Each number is 128 + 32 x the weight over the matrix's rms, rounded and kept within 0 to 255. Layers, rows and columns count from 0. Numbers have three digits each.

# down: layer 7 MLP down (transposed), 768x192, rms 0.115, rows 534-570, columns 64-95
# up: layer 7 MLP up, 768x192, rms 0.118, rows 535-570, columns 64-95
down534:130085146126098077149097159107110092105138129088110116159124137132145146106108139106145154176166
up535:174100136134156126158094143080091138089106128146090151102108073161095160117115173135108127116130
down535:113118094131131064112167079131160077151095105126081099124096149138173048096085121146106108148149
up536:192126145148171175152109116125120126136139134136155159083152098103184145178056116076098071145119
down536:097100152151097090033124088157188089141103125144195129146138101153117122134079161186112128095129
up537:149110151164117156070087102196095126138111121164137167119105135195178129170116114176094121102152
down537:130116143153142149102121122136187106049107130135123092129111120111097138154073116110118087177155
up538:151148140115160164207101157168148131121095110188070108162131084143135140139100131057175167145128
down538:056127101130178123093112104101082128133119137105112128125124126062077082115076079141106162133128
up539:155116092186179128102083155139159150105119138152103105151163117136154112128114171170153139084099
down539:128126121094070097130143085056098111146142125086131102126118130135050164111120134129075102214122
up540:134154072129142089137162086077174121127142162107114149141151127128154154133164086083143109129156
down540:179146088112143132129194136114144109085151144110097212132141139050170116113207154117125090157139
up541:134090088137144064187172101154100129183148068134125137127155102143112105084135093079166121112058
down541:152108079089125096146076168159124103123161152109177123084128150166163129140109105107103088109152
up542:190149113133133106126132179117082065116128087123130124132185139101133078179132166136165095103093
down542:084157100166145105124135163100139143137080115090109156072104155156122153084088041142146069121181
up543:131113122136149059167137170196129159133177121094108156093096119119165163094109052140099165156127
down543:107112071079118137149050122129174140129134110108093138171115072152123154135106115138128082090144
up544:092134169125148134143104107176138092134150182148092174129131120129193109127166105163227142173164
down544:129122104087098128128150163220079156094065100129199103111132104136087202200128140121097122182097
up545:163142108138139119232071148057121124178094112139153172171106150068172072128195090160082134104114
down545:119157114131139095123156151155152140186122101101146121114117100115104113192064230095131144141113
up546:128109106116091110118171115207050063104121106177173133073117155112133184126114092115120118126226
down546:094113075110099175103120148096149166185165076122164145126126144080118092088138158093157104124092
up547:109191140106151128133096163160097133129099141113097186169177163058124115189088128137106108154170
down547:052100105123112167116123128148118139093127095144109106118123117096124132090153119154107189121140
up548:150133160141122130149120115088135117119120181130090120144107148100147176158150125096092150135111
down548:130137133171191160089146137133203140156124124110152119133078090147126132128127092152127114132128
up549:167123146162103083142127106111134195131112087176149140157152132122113129209100137119181121117117
down549:181081117103112060104109114132157135148122174196122091157114082102162049097091100149152121126164
up550:106165074119053109159175120136138089118194107125100123109125119142160133074180115129080159090157
down550:075117131132128125154139122121117127114156130144136131114124120100103162123145157154109120085159
up551:125159125152130141089148146150103115084183172134089123107143125149162134090123078119138098100156
down551:099121115160139148186154128114134157137115107169168139117181100100108173117162209115171119094101
up552:115127124119096099113090067119154113134153122147150093147141103126159124117114109102180112116112
down552:106121153061123148167081103156139131147108075135139151138084119107143104164093119116104119117150
up553:116173136124222132105161131067148183094165112103106124180184187076086105145099117126110108166165
down553:141114150134152107160219144075079162141092172159137116101128150125153075120124125163182121146158
up554:195149187079152132152119164107097102156135113164113147086137148084127134098053161156169089129094
down554:146160069105177153162124113176114079107148120168079220146121119128107145124145105109218099200103
up555:146160154150143111119111136168172138151136133137141160199083171086121147126125177137125133112135
down555:160123167097131163106148075102136118130150095129136103123158131165123100110137136074134142138104
up556:106080165106123150093139110147134139065170096154169140082117143227132067122117124163131092110076
down556:171103157129112058136178164159153134105160096094158129155169126144039114070118111157091162147060
up557:085172153170123106135162113129143202090079097154069093154105094103096139127099154155206153110096
down557:121156122086138146132106211115183095165130139139255119078140150120131152212196149137146123107114
up558:190169135139222176177099119152140096121130165130138138179127089107177125150085126123094135121098
down558:120108059097119143134126101122124160171141233099153152094130095091146072083119180120106104063075
up559:141119087137157125086146116118164089084159144110143175171087089115123058122166216121128197176150
down559:165183172104122064118177064130112190161097155167137092149154166160096182102088150123173105088162
up560:104153146119124184161139081078127077159189062163094112094140178102170128099117139138132127095132
down560:061159100108164132168106141119157193110139145146164151124139165124141140084061124121108193146128
up561:163124117138091132134145165095112174113114139189124083132143054142096140176172087162167079089134
down561:122104142146124140114154118147105117121127139150112155108150185131146162074141101116108118180172
up562:108171173152093115079156137131106120138132169115099146166153107136173071112074119135159088112126
down562:173164176103112101116107143139125139152153114137113160151145123101189108179094111137113082145170
up563:076151114123170084141132179117136094092128106179163129146095154092203147108184122137097100134137
down563:143126223146145148131159129081074129111134158118143087084113093174112070101086117129103117159135
up564:122083154083099146170091162157080081066102123137183167109132060111109106092130094148138142113066
down564:142098107100112147062098137129121140142161167092090137111091189085154127194173092147131091121168
up565:129109094123139099130127084102154174156203126109110097152186107116137082109125084173161095118100
down565:140136124122076143117184129106111125155179154119077119100097122110117060099159128117120108119121
up566:128093101093115104154089162092146081160102127092163118089112128088104160179103119110114114158109
down566:162123128150094149108175182177150136088169146138153176137135152147112130125120086122120118102129
up567:098106152123180118093100133105163098123132096154196066151070110156138181100229133109153100103089
down567:147102114085186117111162135150083130123100085106171185130162124094152177148063117158158147134146
up568:172096095202097165160090081103133132176161107114163174116079133134191117115170111167173132134155
down568:147112152164103096146149141133082133128146126109191116135143175128087110119143156157141075143159
up569:133113143168047119140164145156131118110119156111135142079149179115157158144114080147138101112086
down569:156151091152103162173065135122110125128151161184176107121087137125167161143080089073150156161130
up570:085098095137095129127149158148110111148086157116094162161128155122108138081040160167160106131134
down570:087112159141074139126162155121186135148130116068122147168164143116128097099169153083151121125121